{
  "n_layer": 8,
  "d_model": 512,
  "n_head": 8,
  "n_kv_head": 4,
  "head_dim": 64,
  "d_mlp": 1344,
  "vocab_size": 8890,
  "activation": "swiglu",
  "norm": "rmsnorm",
  "norm_place": "pre",
  "norm_eps": 1e-05,
  "positions": "rope",
  "rope_base": 10000.0,
  "rope_fraction": 1.0,
  "qk_norm": true,
  "attn_scale": 0.125,
  "bias": "none",
  "tie_embeddings": false,
  "parallel_block": false,
  "init": "normal",
  "init_std_qkv": 0.0294,
  "init_std_o": 0.0365,
  "init_std_up": 0.0421,
  "init_std_down": 0.0421,
  "optimizer": "adam_hyperball",
  "lr": 0.0086,
  "beta1": 0.9,
  "weight_decay": 0.0,
  "lr_head": 0.00606,
  "warmup_steps": 174,
  "schedule": "wsd",
  "decay_fraction": 1.0,
  "decay_shape": "linear",
  "final_lr_fraction": 0.0,
  "batch_tokens": 131072,
  "seq_len": 1024,
  "doc_mask": false,
  "train_tokens": 1045000000,
  "steps": 7973,
  "dataset": "wikipedia_en"
}
Each number is 500 + 25 x the weight over its row's rms, rounded and kept within 0 to 999. Layers, rows and columns count from 0. Numbers have three digits each. The size before them is the row's rms in percent of the matrix's.

# up: layer 3 MLP up, 1344x512, rms 0.0432, rows 914-980, columns 192-255
# down: layer 3 MLP down (transposed), 1344x512, rms 0.0422, rows 914-980, columns 192-255
# gate: layer 3 MLP gate, 1344x512, rms 0.0411, rows 915-980, columns 192-255
up914 094:525489508494524502482519503442520460544564475541496513489510511474469494478511485527517523502508459509443519461482505516475505530502543536480483522484529511456523477517504524510490514507498472
down914 095:470447484443517508527487489527496500503498521477527510533504508482493490479498493514528542499500540483473522519469500461503519509537509516531520517500449522488527493554494502480469503521523437
gate915 103:536467474489497497520479487519533508516465465507516522520519503514461517545472521472475539497537522502518504514486498503540479456550509487487503533474495487486481520519507513487502484526526506
up915 102:524512513503532495511483503528478471504538503491524533480515501516510498514474496517534477536476469516490473516507521533491537550466549512502545465520476545520465532478464494511496491513510526
down915 100:476516531511507494519567483514528496551504505481497510523459512511527505484499449540472474513456534502518484474524500512474512502453492476526498477508495476531518480511483512487518475487501492
gate916 102:529488527479490507491505543493509528496500470525523474483514494477484497528522536500520543514498491558482506521482511507506502469540523502500486482491502501497484506522501465480505499527555432
up916 105:502499508498469512515502468521476493473503540466486477469514504482494507464492490510571518509504505464527514474454540476511501503475497506524480532502470526493543470537556520474495488506520453
down916 105:490479512513495458471500480541516497477465551494520523500494482517486465495490502466539504483476459468495534485494541525518505478510490505502506468500495497507467480534515484525491469505484513
gate917 110:511503497511494510452516466510501512525475503492523494482458474533513513560491530514517501495478466528531485473518450532520496510481492488477452488522508441520434496458515498486516464511456534
up917 103:483516502512497505456488465492471488499479468481509520534520464516502498522503533469508469491480488503483493522536491518520474506522480503485490492542517515517518461492489433495472462536448517
down917 103:497519470487488521454504499489488442493515485520491517531484489492516523462535497481492534502530497462476502510529501501469473538466500527451511523537484523499520473491485508537536514517510517
gate918 093:492489490459502482522474493526475486509485566548479498534487516543501521520476500489469538538439447546474494487483498503515498499503504470475475480529495494524478501489547497457509454503481515
up918 095:509531475486547503464479512458500519537510484491551515471517530476519510471468494484480485471536499489475471519526510499460508531495498502515508511509479512532507522473421458539468530492525508
down918 099:502500471485561501498466505503480493468497516529499509515525537500501484503461521432429520487508481541464498514503485508466481553504469503504473507519487478534472559478467477501484502522544527
gate919 106:479446496480523488480502480477478484498437536484493504474492496470469555480495468519511530510520505472477527526493543503513517518503525517487491501515506491487533498508525513475534469541525491
up919 104:565509505488497500486515519539526470524494506486540514533523516475530465494482489500504520481504491534484465497449503511503488547515484486534506505512526481503511556476489533532510478504510499
down919 102:485490493459466574488475513479509542508495509484525508525493498497523471484485488477497473483514490493523517525518487512504495542459440528492502467485475490516480538471455508478442537499509484
gate920 104:479488473480532484500503478513537489530510532472528503505477535480481503452499452499477477513519503510510482503478534525508510512485522480493529501475502480476503500453517493485484517515479514
up920 104:507526513473513516482499517515474562465476498486543518484485500455535514518506504496498466506523474459510502516516538533534530472507486545514487511504434541514513490460511509514533516489489536
down920 103:482462511520488523470508494487493520441510500494525508427499485553501509513541527502548514475503494462454506479518535495521524508491495497514502494512463465473504515534535519455509495460524510
gate921 094:470512498574468481483461458487537535478471484464516489472491482493505454557497504462498503513477518487474491449497494533501493565458549523493482469505520540514507527474468444477482503492485512
up921 087:533494524479531525452544533551495488538537469553512488537507525499485495469490488553486512535530471535523466519523491489455497502510500470477480520513484488521457479536544556558494481494491497
down921 092:474525482502534556506524506564521488514523479522477509509525484468464467526483512478474506533509510537482475492501509495471523492471515480448509490488489509495487564493464499519532488492492521
gate922 096:499494502506470515488502471527511539463467527504460498505494517514451488570493487477511486484480504498481489483519479508474492487478525474543520504487524506519474490491475497511485491521445532
up922 102:485497514508484526477507500499490550428480465509487510486508508504497514532508527472495444530481505477528497502535484479486467495550490496498501530483491488514474487486469492490474484471470520
down922 102:510470527516498523494480482441508485480490451515540516491515484499484470501485536504454491497518508485528521489523520485503477512529488525512501522505524505501534500492536512513482476520514500
gate923 103:529511483533494482473534450515498569518501487524528485516498491508482492456492482516495469545499489467490454492534492505453499523477473487505517498500519526519500500487467521450472512521510547
up923 100:477500508511536527474477474526564477471477506514510475462462511488554503517487527537472576511532462476528505513472462514450493481543471461544506460473530512500427498493544524496484505498534515
down923 102:467464524479498532486496502524485498527516521500516487468517438487496564497501530527435484485492517514497499477482480529464538512493512458486495514507508508494516507474458482483544502517491542
gate924 109:508496537519490462491502479499474509558500477536543550517486536496512492484501463474539518539461485444515474496529526450483515515530490525502490480541562523456509467471472514491484546482504539
up924 113:470457489492486522542519506536521494513464467514513508532514490495494483513483470496529474513569541508502472541531485517486535499502528503505461522517511505491545476495481486483525480518522478
down924 112:527502472516500525508493491524519497567455522483469456477425511521514524500513503491454481495476479547496493491456470484550486484482517495512429500511511468521526505503493516470522507508501508
gate925 091:471473459486541514543533488532520507528516517510506477534509494480534490525461540519521496554496466547508492489501503494488509536500495505472529533468521494483499494509540514458472516501534547
up925 089:516465505495518532470476480515486461516482507528505522451495526515511456514517524498486505525498476450473532492510500493450515515477511506493498522551537509515551517558448516483476472481521493
down925 093:496472462494548520502500496529480494530503507507491495516520471493525460557507527527512517530505477511488516501522507482489526510494500489511530532497534489510525508520511537475477493498531529
gate926 090:524524493528494527539459456497502521484484473464506501461477534501495514515499501481526491460502561533501507503496528483526448492519510535576506505497462552512488552489499507536522476478534492
up926 091:531473504504482539539487455502490516491496486469488520475503570510495516521436452493476480494526485453519518473496517473498457497501461500588517508459495523567476514462428460507545478530508543
down926 087:517529511528500497471517524491502470493509522509503487505503458488518465485538551515500515494437494507473480519483501540513501515498501509440476497515476466467495508536562528479475502504493464
gate927 099:491489493549494480467511457470494500515509501492499495493479482520519543506508481496503456529506474527501500502537521452510496513438478490466447457503497534505528523448538465513467463488471496
up927 093:496533514538534493484517460484503520531461458474485513493473486525524485530499490506467470552564496506531479454552498469485487498456459491473455470496490583468503516466474459527480474485496488
down927 095:468510525497511499480458455507508526531460495440490459468428508483535472491491505481480521490535460512504457489546507491502495486492489483441443484503483485505490506485465485535514482527489491
gate928 092:446476501492494435510527499496535480493523522511480500479475528488499465464467467483499507478517483523471482507486514467515518490492506448509509497469502464510465492505536499500469493515500462
up928 084:494507492510503474485543494460497481504497557577505514491505511511493440524413465487502511491549494514475493523500509465510533503499477433544513484509499497500530510527510508497517491511488481
down928 089:488505518502446489517474509510518492532528495508508503484480521479538491523497456476476480503497492504503524532479489506533522545475479485518519497489486489519476515511541488538519521473544497
gate929 100:480530472581515500525513509470500523458473485489504500477502477461481511546498523515547557519549512513480554499508515517485516476507480535506461495475513505514510500548520525508496461501504520
up929 104:502475505502475555523512461485485472529522459525489538507501497496493465544503467495505491508505523502506497507566485504502499504504457429498511508532578475482487478484528508497495490462511495
down929 101:534477485422452518488485444505506493507531493524453530506541480451504462523486472510480528489544504499502525517495511506508497497514516493503526524486500513487472477528482523482526517441478486
gate930 098:522490474495503509530498490505537490506517501509536489462476533469501528544464481508500504537473478520464511496523486464494540506464523518452508465473487521495552537503522488469493483449527491
up930 094:510503455493480543497528461520473517491522458490531474480518479494467508512531486491455472523503555527431484498480505514530508448477492506512539439492476558477576535501490473521462507505513482
down930 097:496480501462501531464495483503493494493542501470545493529531502521456488479553442489452482471519542527486481508470489520525489480497463522559507496510471502509474507532477500548490542532533501
gate931 098:496510502488517500506515468486485482512491522512510494487505524483487475477478505491468483513517534527470535493502537528469493504457544546522519525480499492481486537477523479502461476517500490
up931 093:483479490479466510523509534496506470483501486531472503508502548485467542543481506530493533521512484439504459463517489471511540494529438465488515475499514539549533514525486561513466543491523470
down931 095:529472477463486500507509539494487485525528499500479482491508548506486517512484496520483516523511543491498467468516508522488552545490471518515528549503495544465516541481494509489495502474488425
gate932 103:502483454517484503508493498512486501463532546525525543486484462468479500504474509505472501501533504479523489489468507514511541491469518459489515513533577518495531514494552530494475520518529545
up932 107:449502453481563505498480533554492527505516498493521496476526462484499469530476477495468504512528510492470514508546457516496500537505504493492494487476496497538490520497506531540537510534525506
down932 107:521481515488484513532548502511548495501512514487530479485486546507516511484494516479519503577508533490536477532491507514493511488502483468459479450471502508514486501511549519463505529467510536
gate933 092:510505460475527496494504501483527466498474480492526533486471525495547536466508514490450485487495517495507480493485495477483510545497480507508515519446500492473516501467480499466525460500515501
up933 093:493506512527509552511476482508486555530499477462529450428472527477469520502495493435510483519477550479522529513478512509533498467526495506508508500496488517494491525544508521510529522484502477
down933 095:492481541526445504500487495509479538492537516484503486506541483499459480521485484525544517512496483505483508518524480540514477438507496491503473478539511523510509499542505504532489546503494488
gate934 095:491470476514504486500516506507499530503495524514545470488476501497511466468518506536491497480504475439493471499488469500464481541525494564498512502517519467563480520509478512479461515464492497
up934 104:531494467505532488519493520483489532523445480533513499526532432526481450489517558463483529474512524468475489500498504496516473525463499552488496487500502490491507503528498530528440507531482532
down934 111:519497469521517478524500497467470510552503500539506498469483478532509548487488542475493482520477529478484525478515522545541481511494496516426501491483523512485540502502520463498495494521512491
gate935 107:517470450510473483473570522537475488512452491527536522514510508508469490449475517533489509506553495501459453493471488488515512474507495516488504477514530438465525459507501509504479527541544472
up935 099:500491552481463498510496481497539452496521520517511474549521525524540522509494503539459484506464469510483493507496502465505506547470488489467506517501504492479498483456538532482481494505506563
down935 100:522513496543492523521520520485477499495489475494513510510492510529522499502530499504496539476523477529479489466520548506497484506528516501510498519508457539501508476495485530481489547503499467
gate936 098:467465461518470520516517478539478505476519539533529533509493559478501472513476490554502480506520512489526533484510516473512508550533494522473519485487514478484499481496491491503480500459533461
up936 098:479497523525482488498507482514504479452493512532532492483494477449462442527499481502450445519532525538491496545484486511488501502536464514529502476563506515491496504505499552520512487538468493
down936 099:528476533491536555441506474493511458519489466501525473485493454474494491541528491453480471495528508530495510540506471502461465512517484464505471500556519510529480525501507528545522512494494533
gate937 086:486484523505511488503520501472513529504479455475504489484479512534527557489564474488467473490519502537473495498528465512510493479494484491489538482461495495487466493487459488505525475512477525
up937 090:544495501503496493522436499523511529487523507512434528482499533479529542479452483544525504491481510490480487516498514558445502498510486457448499442507484495494503499457522515491471523502528489
down937 087:480488511507513513504519491483498463509490481499528481524509466502476476507522530449471498523522465508528509492515472461519485492469513555541477564480538490519490502502463501477520470505481523
gate938 093:509522495525510490470487486539497474486513490463524497498423515490470474469460495510495519501523490474495503502475511533451501459475534523513545534484468509540473471505498487528518462520515524
up938 096:492470495497473506524493514531508531508501508506439473505539493498501524517486534505479492452478497479509488517500441488551499493501503518473486518492545483491476481514528509522504504471512501
down938 097:509467475450503485503433531525515530501477493478489498501482517510479500479473523530490535466501494461492496500487458504523481492487490506480529537494507465518464471523516500535525498543489524
gate939 096:491499543502488516521500502482477531472508479476491506493511486485529490482511557507493503498473513481504480505499484470509494452532516514492547474468466533479470509525502521463541501493510487
up939 094:478486518479531481481513527502451514495461477493513502472507472501493511489481510530536459505544481524532450507503536514510496500458523508479478501496494528501521441482531501518537523513548562
down939 094:522467471515460525521542479476517423499556562518506516521483512536502484507499500486523520484498512464522523488532505525474500518476489477509471546527467472466528520483491463511485463528497457
gate940 097:516463482490532501510492485511503500492481537510484490501488529568525484515489480503473498519538462481502486506536494489492511530467540481495462564466495494518445496462514502486507523531514532
up940 104:533479552505495455479525522485520532453530468514513489465505518508511478531485476521521470510512497510542461510519531501464508510457544481494527492513464468497497497490498476473474530521516533
down940 105:500516519519499487480490522488539512482538499508541505488552484474528511492486471500537452504491497521542496464504553475512492513496483462496559460514490465500535477519503477494474515511509504
gate941 105:501491505494473511480560499486482527520511531519507456531491504491530474502428491513486526550491443495469517497491447499490567491475530534551483453481490482452480555477496555469505492485530481
up941 097:502514485481505484502490479503505505512537497512473516500529491489460504504501500491515496504507501526501479520467498487458540497479530453545531531494496519440492461480514520510528508491472462
down941 099:481521526459490509493466529491506513463504489544504443497538527546488486525531514514473490506501506524544462487510536492509467510501511505507521493498493517513475437496518528445529524527536502
gate942 100:495499526451454509499522531554460511467493489506500483497482522514487528530477499476499479470480457488505516491507503492502511486510508521499514456509485547531486482477490490464528510477500517
up942 094:493520537514466478511461475516492544449455483467472470491449511500537479492505496481527462494467527496489518498487500487509501525482501541429507486484531523499506508537487503459499521507525516
down942 097:499471491529546479515533437465568524532489481516521499481501515514505436476514477498512532487540489469466489505523495477480493483504531500466498550451521465482500483505487522504500461520528511
gate943 099:503500499512529522514522469497547511514524498554516479548491551522451485507507473522528506518500460503479529465518475454517494504457446543481496490469504514451507482505535538503517504461502469
up943 101:499525479506499514479559513495494509514533526528487476539524472517483495496497493504552543499495463479446493487514509505518506483490508547509450477505532489485525496540484491540493504518472483
down943 102:456512503493522496522497464537487455523456491520516514527486516498466502487497492507490502511505503532532515527545463480526517509471512461485518486465489484518505485485496504519524494464473476
gate944 103:486501525486477473483477509510545535459536498475491481556464524501483509494492520496494509521494512493574507529490483445456457485514511499484501495492437502514492470490545523493512517442469538
up944 095:537499487492522521520500524544437494564556467524521523517552529497539486457512513496497508523527471564487484489472513516517473504529480516503508517514504519494532481478495470508478477537467486
down944 097:497527518514514496540501500468517481495442538452493487469495470473515517533490480487545525492486491474486514495505479530483537477485471536507504473506472487485469524470512501510523497438514489
gate945 117:508491499508503485509535470484529483505477521504445512481484491490453517491494559511506530471530507499509499492463506476436498536468538494467526519546531501531503531458504526530517470447485532
up945 111:475515467491515474480503470503485546482468541454476473504536459498485515464456514516530461465430517493525478507509521507475486453503502462484493496528495493535477492509496508538509534489516502
down945 110:481486495488510441483493466510480508496508475542502510482507489480489505497482519488530521534502530513520508492532471485467533456465499504480512561465532474499450513510507481502512499500558535
gate946 099:437512485536541487523486474464542512494483498522519521508453487534490508500489467487482517502544510482495506516503484465486488539479503521519485461522575510487485491479493532488495493531489546
up946 102:513522452483479528532520476475466454497532459496496469506501499485481546541485553473444488502495516502500527477479537537519468458492499458494506526483479534483503479537519474501505492482488523
down946 100:484540464531548494497502482509527521509521504476541436496494501524474526510452472473462493486539547473489513505498505486483471531478516481500494473512554494476496468471486488496479534534493538
gate947 101:493500463468464500519473511487541486507482531450485461511492509511515515501513497473499511470517507487501496506533533500506489452484539491524515480500508489492493515452425519472515482470506524
up947 095:469499466531448484449520499505459532500448506486485504525531443499494516528488490500508518429553489474519494533504477516522514478504501495490497498521509497498574509575496512464481478524536499
down947 098:461523494490527523486530507461468498470493475522514486500570526452484486536529527510506524487482534521507491527469490496485542537532479510486472496519478522488513501513542505479528498512490496
gate948 108:521477483476457526508518508471497521483477478507523511513516506514520465499474557498484580497467462505521544472481503473536468529496496473504488517525514494479460500532558500514458498493486552
up948 096:521530464474489546497484492499470529451475528514513461488496483492509506546498519533532529498490476476531497525498452465541492488491509484523510503484545540499525504510515515528461527480503530
down948 098:526500535529541435517495513550525476497492472470446513476526489508493535463517502478480506508494490498455488509482496499458523503538506511453515504539532472490513462505512512472488491493486497
gate949 092:483521509487455480518479477515515542504537448508470534480514515483489487523498483486523512549513516473476490495477508485500543471516484482505497515492470513473517521510467483451494505489533491
up949 087:482507523468499523503527497490549514485478537530480475501519504493473489438521461479497476547543527493517535515499527509508521537486480504531524504504474495496510509486513464484477559464459550
down949 091:506496498522562502464528542504492432504473561505494491551490460522511516475489531504484515446486503516527488527509472532495459540482545507491449531482506485499477510523476492539496464493495493
gate950 107:513475456526529478517486454505528464501493546510533510461489493455490482468511468489459484491524519486443505493525522447472502473459485552502496513510525560486514514498472502475531475507481530
up950 104:553497471546491455484504452471533551459466532474512517459508459498515450486513529509499487489508503474478441492474475455471487520508534536511530512485420536486518491515497503515486503480456478
down950 099:489535492483484494525494520480485477540497499533493532484503503509471493485483559518526516501536483520513495504484516497510555492500494476519474517485499492503457470482492490573476488481512471
gate951 106:459516465550502488512545514461508543495507444511490465486512502467467501541504506535509503539521486495463522470550526518490498563507506520509472497477526530497522499497478468488483495535516481
up951 113:539523498462521489489451469436438497545485550488479507444492471499519541477498525506518526473471496481526478478454514490465486476511524505486479515486479492502474503493499494479492515503507512
down951 110:532496489484540553470440483462491541519530539507493526499539457490464506504507516477489516478528486528506484461511503491465440524473521482513497513456482506489535491502498484483500519509506496
gate952 100:499455480512516465535469474529484483512501485531518538489504511450461486526477455512509479534471459430543497464541518472486505546516488531468479496495515470510514498478490513460508495490501498
up952 093:489496503482520469470485566498496537547518484496517535496537499476450498483525511519515504490464513489488495451509480478492520491510454513479473505512456470539478497500512463497493509439436492
down952 094:502534526511508500460541487479519488516488507480496495527549498523495502465520535512485549465505497562413484507473507494495470472509508504520519492549503478498482483492513499541485490461479486
gate953 095:514468497463514472512534514493545467512481495492501469533549486533512500488476499491504484504477504559543504499517482487512507552501511489505486469445529528501507555505519521465501489481568511
up953 092:514522477541546497531473493451521542493461497491505490458472516529529480528503504445466529486521531443498500495493475472517500520453473545495513498537518496509522528510510522518459467531510512
down953 096:545484505473507502512502506500534479537488497522524480530525495507544499476476498502486491505495495569522525524526483482502532516488487495496489470463536498503514516538502518457503506486520552
gate954 099:462501453497457493533542484488515511505522509504499503506467521482478510527537491571497534451537444473493458487481514511519509501503520498471493523474496498496524509495507492511487514482475455
up954 105:528473526484523469493491530528483434484502518536480481492519506531499457505455534482489491537419477522501527497514462471515512525512484485474512464498503473512490498480514456539504495473551524
down954 104:492497491447514481473507512454482471452515535477474516504516515486480489518521500526482539480454459523483474523486472485513536511508487513458517494497501447484493495461523459543510495488515478
gate955 102:510512491541454478522499453479496526472477480467523535513470490487542505507491507536587473521510480511475533478512504505509535493498571573509479470519525529492539501481498455468496461447534517
up955 103:490482502519489503493490462522491540505528472483478489506479540517528541483471550509508432514515519530508484506501492510496449458509499558476479503550431565528522538531483545498506495507511494
down955 103:468520490506525506480469509452480525500535481513531506482524467482530470500481489452458503510518505479475478502524482486491488503494520505529487518510432494533484507482513477517472519482500482
gate956 091:482514471488496473491471494492491494495509481491530490442503478489481487475501488514479525518469557473528490490510535464473473483479519501535525513507526515495483506465501456506504519514449500
up956 089:452496476510472497500508536534512511470503466542490513527558475540468497517527526539480468447493518505506481489504544508529462536560505555502497490509487521479520507470473498501540560491489501
down956 088:552484528486533493529515488484472507557466517493506507502485523492491532473516484472538533519507487509442493507486458529489514488464477456509490502513491510491512511524508507503464439536515531
gate957 097:509499521526518502463504506536515465511498526479557552458502507490511458536481525534515477517521515489526483532529506481528516521531544474478485465485488476446512519486512526492484445518523514
up957 095:535442500534493531481493520497409512479464523505528522478522444466511539512474505526511489468520530501507479504542537487509495464508533488490519482460500486517529465530485501506546510532492540
down957 093:502496503531522483486485498502534530451474481493510488516460488526465484515522519515442463483490496502506502502535496437499505497485487501507531508509491551497451518463516519518516526484474493
gate958 107:518480529522473502472559486515481511510508518453454540551507535502509511524536540485498479484466465498533512504491490511528480493519507477480508502487428470490483468474522485471494502483478487
up958 107:524499503525490525505523491507519491449448501441510509476478503483482491457489514519531486499508519522518533525533452499493506491474536500507487518463534509493500479531499465448491474487517455
down958 105:517493548499505536501493513533498560575514489515495522489502515465479499530497475485482480471507550493522472538547497481472500480454467474521466500493518480460510487551534487509493478506497460
gate959 102:450500502492485490469497477456507526493495471546489477523495501536508467497512480536508490508500476509474497477548465508489484504496485505460548503485506533495504509455471485505501479505504496
up959 098:561515486532492521473546506502520512529550470499517493513475508497516550500535484478453499519498505500542536525548523490482431501467460461481491499514498480516467501498494490497459506502487493
down959 100:451503530480495506475528486495509488476468469503498488493489502559452524462512496472522499450500506483481531505509478472463543496505496495523511499504479497516529494488474480489506505491527485
gate960 099:473509491537509505510478486498514520516486476463521490467539478492526499502501529527513496489509515495521526485502504445460505479509537518499495471454490495494458561529488529513521492527516503
up960 100:495486475476499524517533525510475470542503487496529493490468524491528500486523505523536473472528525478476488522463540545515533490508501477475482518494510477521504527470480513473539510505550490
down960 098:524503475488516478466500527489502464501510521492487478528452514565514478519527465482477522478489491475463477497515466527504489519481478504505497520527507510520548474466485504523507493496504516
gate961 091:526500536473523506513527526500525523505510539476521488506484528459483535492432482482520485602485502539519483513542508492492484502443524526478504480474503520526452509537537518492431480489495483
up961 090:488487537492510548503493509508505524490500514456544473498508461482500545493510487504499518481535516532517560540520510512532498484547491503526509500461482504491496466506486532517495521519528474
down961 092:485477448496492516511484478462507450487511498530492501501503463539523481518582504507477537405514504484476526495467513484516493489546481477505462510542516456464528482470486489500553501520517532
gate962 094:484503456521483492537528469482494483498524508519495442498502497513527509499560531542523540442502489501459530453506514527471508493492495536498466544570497442473524480524489448504522513464547537
up962 105:528504544495541521508497511495497546508466481468502528475537471468498536509502486470498466503511548500524502534505510499535456458519486504505555495486472535487491501490473508526515485512494485
down962 101:489499557480531514504476516522500518494490491486501538517500486480477490512437468454487443544508510510548478551511483485523495497515495461504538474460511558522456535472525561490476486520465470
gate963 097:490475521518509476525516527507480524492527527494456496526507511452471517500499495515479490502512506511550479521464501513529510505481515462515510496511531475489486523495471515543499528503466509
up963 092:477517490466513513506523506499497499517533515532521530504479523529480516454528497522475509510506521500481442491520540532541475461515497544452507513467492541539469492501529490456480520503517514
down963 095:499514528502511476517503490463489478500501485445481487514512480475472518544490483475496503517499499497507477533469498502507540515475483449454481528537515467478555472479462512499550562480491486
gate964 100:520494523503484502518485490511522469510517539485494518502521521515456456474474541511478529466527471454516509473507474510551495533490466513523509496510506495516470496495522525487457518533485540
up964 106:497472504472476508539468543494481491522537516548539514517513492493500493507506459532482521540502479496490534490545504525487492486524541528483511495492533478524527518516490517487487519535485540
down964 108:489516500480506491543479488509507487500522513490499502475513492477483466470521494478489483494469515456515514448483523496520478495524479453495519488471488507509508447481531533497487494510484473
gate965 098:477496483507463490482509499470525468507543459524514477501496494535519498540490488523516485500487456513507512479537478554510503508492456470494497547466543563553552561516471474481483500485481509
up965 104:515487475483522481481503516528494464523468498505502473472518477533487535453497426447455494434488464464507508507521528523476441538502524497503520526514497487509452506521496505482502521541447490
down965 102:515448525489518504501450510516466556527507533467504483505456491528499512440506473458497482460434520511505489511471520531467493498493501548529469490514528492553462539490519495508496493516462527
gate966 090:509545525503518481502549496501472533473500454498511495512491522477531536538569521482523532518466485482472482449523507485508509488485518507474498454522526523492539530524495489458475473460457483
up966 085:494480478490498513479483497496504469517547545533485512466435413517506493471494515540467525488494493541480470548514479518456484508535536469473478530518486455545500443493567521558512523525539496
down966 092:530528517542474512475508510524488508480538476524485467506437432531498523495543537503483572514480482505457459505498494509506495483533529512453482505533513467512558526508524436492471471480464507
gate967 106:445473509511511486541514487507475469517519478530498484537499509531486452549495451501497535518513489525477477503492495481491487535502486506481478498487531529490485526522513495467484501470491447
up967 105:491528552502525502522514525519509516487505469515484463450538510488552485518478487502514526445512542453464504498516513527486444498448520531481522532449492491505486490475473469551488489494527501
down967 103:509498507507543451483519527553510523494431506505496483525492489500508518471446496503519449487470480555521484519491552463480553505503527475480461517503514496483506494522516519502504516485508503
gate968 104:513492471505492536566501443507521535507492452500510520549475514515457518484503499486533497524471464508483500510509475485512476501465482504482471472445526513494473520515523529523489505515505484
up968 097:480518499493548456504478498475513462520486482523547504463479507488516502486544504510457518522501474458463525474517528486473461521505513527508487495497499492504480494477463498475462508501492549
down968 101:475474482488487485507488504531521483505488453517490510513475481504518485468465518484483473485499474488467516498496469511524468469507461532475461478448507481504509516523464520524507502461500504
gate969 106:494510490488485529505501500513501552494524528506485491476485494466468444518469526510500485491506497477547486513477478514511510451505505474456474493523537469486462475517514520504543493456485477
up969 105:503496496477501464505529512514519492488476519510482556505456510502477503482493476530481528472549497485521502469491510490517504482494460490468475531535514456507534491480517497479489502494495488
down969 106:510449545502491478521514516510519480524532458450474482508481531492488524518483491486515501487500533537467516486488537510482478504528493517520528514488467502527513540493534489505523473530529508
gate970 091:526535508487473498492534501503488517536462467480454491475459508454474534517513474494476506463502531532500489534532510458461468497466514508606507447507463516515487517472492526501526501513500514
up970 089:479502535514537480513539546515528498536467493486480531528526514496458499523488476515475465484504520475509505530453506524527486495516483458506509477525514463466525501521513525553503535515508486
down970 093:489483475500523485512472513471489486472537498538526517518540489521516469451507556507492504525479484479475508455466490532505493492514484497405471541494539507484490466506506502503477505466488501
gate971 101:481516546485454478482482505472476490496514520519482538465529498525509494542514518530499533520479449545483477500480503497497525495484553502509452523528484499491508496501466462493535505498493483
up971 106:512521510505518483546507504465452493505480524458496492531495539503460512514478492503514458524509479476533494462511505530526493448454497522459429480503519502485504495486496489476513473511515488
down971 109:492512513484516513534476532467467505553485508453556512495522530460510547522484484483520514504546502491509501432509491463479497434469502497459439482485490514494515501516490520499536500507505478
gate972 097:484554493493513424484500476477507515470505513480505461467478520480482533479464489486518463536491485499531533457485533477486510501474488534495504509494502528502515485499513505487485484480471511
up972 100:473502480511492537515487483529525480494518498530502528543488516476503468525500479503486526512539478496473495508494450515492482528526493477485486502523518486525492498506482472517503525490501479
down972 100:448513461495490464511462456545510490505456524539511492506502490493495492460526488499465470498513487475522515478471506492506512493499451527498481473540508517516502469508497522511505521490480466
gate973 092:484496505481531503529510505517495485498475480510495469488485518448523490514498494505445519505513517497510508487503501473469518529517497486498513493420517474492495516473482438519529488502530509
up973 105:531498526496506522487477489512476525521480480460518478487488480510487538497506518504503497488508556520521512539502490522511484482542479505512538487467466517488477516521511509511513511518482514
down973 102:516522490510479486472499494479501519491536517478506502511511502540485514466486494517519458495497489505490493533495489531528505450476480524496468503557486530492509480518514577506489530496482476
gate974 099:498501509518488490544508483532476524514561464487479498512489477521529497484491525497463473466520472508486457506533489529493581497526521485462478485534550487508510486503456517501536557472514509
up974 094:522488510482445459508511510564527488508493505531512484499520460510509492539482522526482515491457494512549507504484434495528503517529496462477496494501523417515458483522482516497487492479500513
down974 097:511506491494507420495531507479462481504481492512486473516486521508506545483516503468467498474536503439482466515506542507519498480515526472504504496506530495520528490472513497496532532489524497
gate975 100:504512503529509532493510455459502550496446494481504495521467473494532512503494527491485502463505477487428517484523520494523464479479529523514462515549500504479498521499523487502476470491548469
up975 100:509507495467477469489509568538510489493539524489490531499555496531510528472527529529495522517525516481514484469501527482453480548513485483507530460457508504498455480532499484539497516480509543
down975 095:487497488481504512525526497481527512505528560473476461529497485515507505486533518552522505487521505492483507511515523509529464523502520500519524467488431498505515512526522483514488442496478489
gate976 100:471504495541514471513494471486534488472509512506477493491531512508491462485452541541470481496490459485485487440496495505462503512519491515471497487476449540514497533510520455478454507495478457
up976 088:506491514484488471498492551471467499569505461515538515512456507481527487528526498493499498529517512542498513528558516498527483526506548495508528524504574477474512529507449523462539484459471511
down976 095:499526497507526460509499547480449483501518458482500505504516500507501470470527547475478513520510516510516525509515501482517497530480532534492529501484531475506536528528478512508518509473470514
gate977 108:492478493531455492476528482490489514512482489487491509477495487502456509500558501504533489512466503510506519498512503465482571487529515486502470500473500496459507475508530500480497491469468532
up977 110:417529482470488465481512484525547476499496476526464521535463478515479482482511479503455482566499476495490498503449495501506482523488494488467491510532533448490459497463510535470504475503463510
down977 106:470552475517510482534490498546515497518508485519485509488510498509517511453494489538537484504499557505499489504473550547509488477508450474465431499480505510506455468457482541495505480486559486
gate978 103:518447514504475484476526540478463507484516507454438504553513528482476515502451531523481463492474520483535530541544490496540499483463503486496469530502467485520493476443540508491485509500492476
up978 097:528482451531456473518458466547517494489465472495542478483439562501508480484520493478526465512547538462499482508519494486481531493535506495510466511506455553495543523507512500503480483500556477
down978 099:538494534471499518460509503494461482483496479488515497501502507478476478509485474510470533527514488488531515536508486517538459506486480490546471509512507467522504498497530486502476509546489498
gate979 102:525513491531490471502520499489503525491489490469510478517510495498501490511520548482466495485494492490443548486507475493489480511505506495515536471488513468527500507500471493494511473484473515
up979 098:503513525467486513512458528522484496487484468510494485497538567499494508548485513494496526535476487475513531479529500458533506525551464541541514501484496495498444505521498525469493509511466541
down979 097:442491532487519493512482504467471472559514494454484504500508496532483500525496493494472521513485505521546531513480521481458522505517474493493529555506488502520478478463523544492503499460492475
gate980 093:512502502510523512481521513475474417528520517485514535457478510510540467485537499495523497496489507510471495485487514514477523532495515476487492511536492487489510491489498485509487521539494503
up980 086:552466517469505474477511490498482473568500502458546553489472504510499509485493464493526479555489498451489521477507439448501522519537491505465547538479513493498522510553531477460472475517470506
down980 094:462506517509543502502539503493491509515506515446512497493467507469482486459467469487476488494483489487498532464500432459485533499501480500525573523467530493538543522506505504515517453477502499